config.toml
n_layer = 14
d_model = 96
n_head = 2
n_kv_head = 1
head_dim = 64
d_mlp = 576
vocab_size = 935
activation = "gelu"
norm = "layernorm"
norm_place = "pre"
norm_eps = 1e-05
positions = "rope"
rope_base = 10000.0
rope_fraction = 0.5
qk_norm = false
attn_scale = 0.125
bias = "none"
tie_embeddings = true
parallel_block = true
init = "normal"
init_std_qkv = 0.0631
init_std_o = 0.0
init_std_up = 0.0631
init_std_down = 0.0
optimizer = "soap_variant"
lr = 0.0112
beta1 = 0.95
beta2 = 0.99
weight_decay = 0.12
lr_head = 0.00885
grad_clip = 0.5
warmup_steps = 200
schedule = "wsd"
decay_fraction = 0.826
decay_shape = "linear"
final_lr_fraction = 0.0
batch_tokens = 65536
seq_len = 1024
doc_mask = false
train_tokens = 146500000
steps = 2236
dataset = "wikipedia_en"
Each number is 500 + 40 x the weight over the matrix's rms, rounded and kept within 0 to 999. Layers, rows and columns count from 0. Numbers have three digits each.

# layer 10 MLP down (transposed), 576x96, rms 0.22, rows 311-344, columns 0-95
475389534510550436484485431534474524478443475568524530530486435538477496463519534484454511445433502551447505471554472531529497458449470506557522555463448465528531544498572460513495546530534421529510488567519507568552514490512512542528459514504523505486521509525513457475474514444452463577
449497547483502438507441561466442508584521546480581427395428488457546572527496536503493548511485527473441471533448560477462497433486535482497503496540484485539500571477513563531511583497444462443499487531460527504459469501538503544549466499555439430515495563499489490548493523506482569506
453573471486458523484486422464546539412486624467499496508496487519527541489590518580472538443514506565509499506447494502510457409498443511496565540535444510473471422540527425486538570488521485492496455492514509500534519483545528502482569493552559524542470515556497503525468503483478449499
534440492506558520493540490548498478508501467486483530487505480477528534510515488542560488515487478492472508453531464511537524430542510496570450509481441446525516483498517491513513487477528602523501629475410491487439468442465495443587490509484434520471556479506559498465448474479543471474
520460555482459443469491398462465491485549544517528483421491533510495413533522490468454502503502538486533492554550502448527536508501516560574565442466480493478565493488542514545468502576500512530538491527532496475465484534515605434493458513548505463499500503519493495516495499505490560497
575498439559541520468485540534459460547414570462572422514554478470499414494503501462507475510509473398457508475435508453512484470555499515509496548428544545460535448537538519494583501493456474451476503500471484506492533502555532438519474521356511524506547469486483491548560440591541506469
492514504560508543510477431536556519547438465427516533490500504489450383535489473558523527496529512501448485528480518439415418524465522519509552451524410490507510560423500636539488407454527500537560491524490477546523478491502548529472455459491481418474554543535554527499541523482449474346
479435449500518547468537479501470506485515453498545476443538534478462482475478532543430481599525428565552534501550501491442431482551498424429463564484525505500463508535480438491516534493446441546525511510517505557501554390457507549471531434513557525536526499538466538550348552497438511515
462501531552503508535531482496468508491412492540557482491547493513486508572516505523504511495486499502506507495499454532511516570506608456512450537449475490573448485521461421478514571486416453479560522503507404557501538453496465468456556457492521498485459445453487479509414393544530527536
497490506517585470515486510520467467488508545543542441535448561418513513531504360531454482387488454527551563460445556549531553499518544490495574465563484505454511504543504560516483470404525495488503504458469412557471529477503468519509449468490529452540550482539512528526441475536528495562
443604446563496506460605482477540554437399550434519528542477489484537574517488457489491508589540479553488561425538504519507490450511528479518466490549427497576476544545457507471561552443523539469456532487439517420523448495552496469529537546472491527493490527561442532450514485510448493500
475372529515482482474592507523506530527462503439397513501529471473496556507438465463539517476464431563504445463511520548520450521554505491500501496422437479508521457522523525475476554446568463489565476495557500498550449505413495494484524450516447548589495493424527481432431535520556497452
455517487486534527461498497532494575480528521537492480518476454518485511520480547485555483488545532567475461416509474465489531447478530442543505530525529491512486455517518473481449503518464554485515560412405384541503513516485425475550512488560460470570544508467454502598526438508560540476
560495532495507507437513518521484475512478521550436494605480485526476496448502509461475452489469503574433501528544457437472545524368497467531535505432487491478518526421515479509501514514488538518544478523523495515388556515555473524496531505527522510576448519508548504573468493490508511520
492582492527607527545485434562488410505512474525502445490470591508531484487536435469502415560581460486506478494450447449509557508463480426534521517556498440480471490551510522420536523486488508486533495548464496525505537526513458546405495503475472490521455483460465493529582480523498553560
496514475592541484460485470578484433526449464516492525508501505570450509575497448473456423499463449511467526515447517459529452494576443417426518503535450441538485499484504509519484393511557466492542541546503458518548496505477448516485507542612485529609532389470474553464475569393539489601
565480508501509553526453572519521443542481503455471469481474475555500496472337503471515502494491565409523566496543491480523490542536492489543528495544535605537491472480465478496494518516561594494517565492524459549510536517459462476490479446610483516489501493555506490554430385509561421476
439449529500398484551485519583561488510509525526478552439511544513432531475503497529532528518537470465557479543500465523447461518442474512435501504533418561521519486495543513540450475489489467470483464432484487470568426513407414565497528478493492476451445554537512509440525469493549507526
576483487447549471534495444494481525592565465524488519494490532480461455471555477500432463510436568536522536508502456542506548494421544526536483522499447528465445531488484419487450520589511533547505526500494515502439407537542466482544471467448421506557548447462516518519474471548502555522
518482521498452484549495605463442526570562474531567503546527522482455523529440464490519501495461497505485514485475540469468524447496411465469517479501540507494534556481460515486518480519547450432503472537477466569512551423493505471518575455511569491508499536537560491504410502536518561496
530533571515589573551466474497508538533538494450546421511518486473502580600522460495464532478524460489460471515468386483534497507467472500449532486522505464477453475563487494493470574458504504531511463570493485410463494571472580503568492460500535535503565496533522498500543481533504491496
413512531458522544501492515487515524527500514563560554498538484502481426512481502561481503526493406512541508419533499510447515481555517447439501518532444453605479481554551456486565547453482520531526494474490509491458532564486445455529440455556529489501483549542604497534506481464571492462
520410515505463495521513553511475584499465506493476484404492465497559447431446556521509489495506527481548413477488468461525533380543486470460541549504529408476559569544421487506559494479512498458502463520536501444496459446513473448459501532489462632546442424529420501497499490534523503479
546559524546439541460556471424456526449442537511521455463456532491457551446485404532557458496520557486486441493473517471478498560437472495494445503499487524578547512500468524453538462498483557469497529520436518477470456515526443455512519508539563536503501568508487531451472519487411528479
562454498434487510444436499508577483535437521555555472445572497488532455583488474507539467482536556522438482563566490486421529439479523501525519491561512486507437500493573507572450482514516464468484516446485486439528442558481523471519507452465469505525510594463523504499460460481527533482
529528441491560538491490509466533549545511463438467436468529462497518563531416491531468573493486541504494471479491503500467542548439557513450501550533475522519467483526442489515506504602457481385493515422485480487524538469476436484471462509550544507552489480514538492499488511518443561475
524524474503527465426582500517570528460519547545532513463513477566482413472479474488527538513546548455556487470553444534497505494466476523518483534524470491522529493449451516539489565501541528503416529448443514472482474525490457456522570557537523527474492461536522504530470465479521468519
447479585496498485548452475470501470499572480522516460532545493521471489477486556522508503473429446497490463498434511458519513520419463515538559564539481498508524543514487490482459492500530496544504500463490431495443565468492548448517561506471571430437425512483514538494547494467570510492
501508494541562465553494524561541488570442506519432512524492520509538407502509449485502463429472516542475498504526473574486486499510430488611549562544581557504544512469461569500532550509530502493450537481491486484424513534382477514463477467555490536482387567496517455568526484507493490515
515379538482447430480527523494454490459511534533443557495473512526506519531535557485478472469502529481512500474516421506487461569476565487513553523465472498432474480512532487520516479404470486572504475396568543508476509501531501562454621454444445543450575523555497547514472564542526457508
503492470496506600531475547534492459508537484509473513460444498495476515473482504550493495458549532485549495493564554487504485535490501515480528452569529506560472457453497512465446445575492526480498566552456545526445492501473541442492523484456461526461533482517525453524464518463526547458
452531411499494487472437451544435550526471490497494476547487508514483547425583467525493554479485505512590536472564489531414505449528522496463475505491426516489525498565544474476554470472555489553573499466551537499494528522533517551456489480563501566445447435525476423507510445561496506472
433381487565497455597509483426471477525505576466585433470489443444437522469474489491513511581493514551537489514513503595570509536585472463490534464511496487471526535508495592487494480501466560437510547571507509442489496530500489586446443437529520449556574563435457471503543535569506499473
501481540487502491453440472485498483452516556551516532494537442506564499430510632438456451486440492544505506524468563491502428497492522511486511505557541536532446472515486521435510460576534483466563498492551568495476504456460508500527517471425407499560511501490502522509492453419508528420
# layer 10 MLP up, 576x96, rms 0.221, rows 312-345, columns 0-95
558463503512550442470470492455489479541510525478481547448538419515556510513498531506481486509469509537442477534504468480506520518541474526466566481491483599493506507487479526522394474498477490540524507520496524440431438400483536556533512428565427476599483520504487499556483484467542471447
499445507529469532482498511463422489511519584500480479532570493497523518511444511409449479543586473466544537485519532431504522589502533559474482507461438518439432522438490540503548461480609472498422486448412553479564534526507471504532484464529473510493453528520523521499549459488471597450
507517528503441534515535466468487505508513513511436431476446416542528516533450484451516488455508545437505490590495492491461573448469526553488512479511474493486507493563486548508459527532518500431553516513531504574491496500508549534498506474540521452435449446474511469505492472500482530460
473498498506506559503503502567496527492419499493465513555569481511458579538506468464542466501519543498491502465530516541485535462471551529498523520425557514497429483474454512509506486387508531536484545517487476522553518472482430562427505481427500548462444488483526488584513485511556459540
470477512535494510483468551407521497566476435569501485561519497535522503440517489531495481509605481464470481537536506501501583505481484473541596543491498555574444477508463525472483545521489486449453475440500498411526484522471547429497507460449500436451475466562469471523514543504560507529
476472452471461484461531609514482514503500569453502506566564484484437486483402529504476479525472528494491558528577474526469585401490550513491478529509494533517494494532506468503501515513490500582544442496469488484569453564472519469480545409537566522507464445485460492533480518545566556435
520513559485465578530428492490542498504462506460560444567449536452445476498470498431460351432497511502535527513496527494523593474571505514487525474484478540487533534513509551471399468502461590460466481472501462465425438594535473483508502562559551497542459505521485487526493457497514468475
505420468553489556425448469491506441527444574569474507532475498513472495463503482499477502554541544575454476504497456491515520498527440443492444521519396481453514481502527583558462528528558537497546565477488529507503454436529457551474538475527477530525482547429470516481501575495460433506
482467548502498539468526477533503513516440605385518464526553432517482493521485515437432492570461489529460471520590509494490528548538476470577473562465452531504531505602573513509457518451486492494496511541491479459438465502449505440491518576534477532465578541450471418510533562481504498542
462514532481516497538528469542466581542485483509531489574545435551463570468460496531440587461491492499475441424482545462545496510558516458539398446477473437526460535477488467395510485509503561545483446468511484513516563468532456561462523436490435435488529509460532479485461568491485505481
481521474511532552471637488471509479551527506476545540530481510571512482421417467500476511472478454490496519509450522516527465488530514450469453454469460484498590558512505498448419555461461511475535552469543521489543569528513432479501479615527485453542507461473490455441467502532540415515
569503464538494382527481532527472485464466546497492512593502445503541541482367465497462474504450497446524581484542542440564466511476493539524507497462537498502539531484506501510498476500587507540495606525545525485501525527548534500480441528420465476579503479500497489475502470537473463508
534470485528437495519559497476500446494532517445543532513557551535498449558513532483496434414471422450455469467513467516495509463558496461530419460466507371516475509560505468467495469491477492552542540441460521466510472549499565530528578498526470516474569515464528523478551591496524447444
475438520433506529522511501456497519614411450517428465528546449503486513561538534515522495542557461491520552512528473506543551534513518500472608535496472478472545475467391542545481447453515514433533507452427478509474470429486451561503560501480508553458520508490506530477463528395532486496
521401559457488573629412523520546540456499487490441477521477514490437453528488496489512475504511461475537567502483514521542478482493540535446509486520564418454445446547476566567409506524508460483537529568516480443480546459535470567459576460432501444478527522519478491464460496549511535470
413499487411493517493485513445509501547456550502527541516506491587476588454606377464527538490507433502478497458535467509526548449547532490496532524381454528531546485518540477436503505504547504551451523497430519550529497495551476516510508483511456371480481547487510508526471521482494608425
478534533536542489378501482475535461536548488487521505519491458478598523513527486469469470552526529509460525499546522497602566529520431484490474482515568467530440455472506485485472540501555532460493465564547489509465533543528516423539487444472515462513530493481439491505448563549414536505
516464483590447479499487529433473489488508509534469407437507502558470530530451550642443505552529534440491498506482528570505508527490449522411518529546456496555520456485479520485516535497421481462512473503510513510536483455453509435523529551533580455502502489546483515551536487476512484513
491519489495449579538514492430558492479527518430451517460498464479476517505507517514435429547481499562508518544552481518518483566548577582510483470499553425494523528573521467489525472544494533558501555444532468465446467578476510479492529506439420433534452474505500497491512439464462506478
500470521474507469424469510525560441507457437574461467406398456498511443536484543507485505517548531512480501502512503467534468473582545507540511490517529536484513549459495440435538501502493479460520538426557500484458531501612608485526487525477518501492551527534518422515522537536557473487
581497540518443483477535533478450494485488524460490474558474514522481530517482421504514486507480522471471483513555510558481475566477520451503491392444545543471488510488433541478466482522538508473538475547589462513545472486569493568416539463504439574494478504490464539491431429520464501502
542563498433401561528481548499505484547521525506550552521508486530489514532450550496445450505494400492420533544555485484494443538522520501471466506510481501559385468523530496440486478452468580493422490454483501522543519556481556469472474493461546506508523513561514475527528454505480415519
455521447512507487493484545482503503517487494458485576528486489527583514510457511515494513486535446443471519468602531523529531435501457499495466483609485472474499488503513462523545456465511473520458582443504492426502411452452518500534509538528485464529485516483516430560498425487539575522
428559491474551458478456483416488488527575474498490544520526449465517540515476525453449401562457492595504485496499515452511559552517450500503471553499490547413544460514462443528519465500498459458497504477533467440505510544470492546527450522556505501461501515519486539487568395488480499477
567475540494493481536486501474487481498494577517507479509452575523499448506497466450542455520505503468500481532531550461494529459565492544539512480535479479540567494510474528556474593500571493493474453441581498529463503564492441494414547530462503572454514582509393497426499412509560462596
542435572545425477495487416498544531468483484558497427552514526501467452492425554519449466488457525565540519517460531466467491570528549509476493502531504517515534558383439497431523496481577499501503539513439497488521451510529447501487529544517440455521489501513493438485486469540518525481
473465457583492437452487481406565468483548534557423493502532476439458550481404541522494506504502524504434482525502507503484481554545525567513520483466521476496508486569496440526537496516482488495504544494520491509552475510530533526463516541451490481509468568468493562562543480487588515438
488447492557489438529464517427448521467497522529551533567533463476531537436543517531461495518496501509458456534500565455461523540506502487462437499521490560438535549575540461498550442598474533481442517451450474499485524508549572566462538562465460546488470484495593508504502500495457549489
427534515516566473511510516514497505543471486559508446515506474557515514533467500561538519541555615516476460442559509461552481466528486498565479549512539535542461513496500523438504526482552469530476581573453444552480455467569479405509490488511490460411525508473534505522483466446539429486
444494502451513471510471415500484483444494520513524507510473475447416530564467530526469512496591456508487499499473484516484552483513521531499456526408420434514515491491506484521430485541499537494479526554504419562498471469453564524535471522461499471552440505425432491558438487517540546501
511469474506507499481575452488470456499506513501535504504489433533521515547507486494482448491455532467460427514553499449550465477388498478517518494472459499578540467540511506478410578539486589475546535516521441538514466446519510426485527544521446535541462527452488489526411548536510494466
457461489486516470436495494436537518507441501488565518579464506394564498491507503441555490591518539566493508506502523514601545524574496521445571494491473393471516502593501507462478489545472454534439580492520523541481503470465482398439560469501535462547498503490503489499415505495458446463
517476568454498522580515476457498483513514478559557433451536486506494427583519515525501486504423487505408540499549505562504489497476485480562410507520418414512482467472515517514523513490617509541471526527522529508450515484507476531547450497511477445457506515469540468512492477544489578527
557480574490483467473523512531490453446504567475404543497560517473498513407454461515531486491523483487530487496530517469469534495543474476526477513429507508502533516547519456575500527557454494413507537496506426479532526475497485515541522493441401464500474509520526526490504456478540524485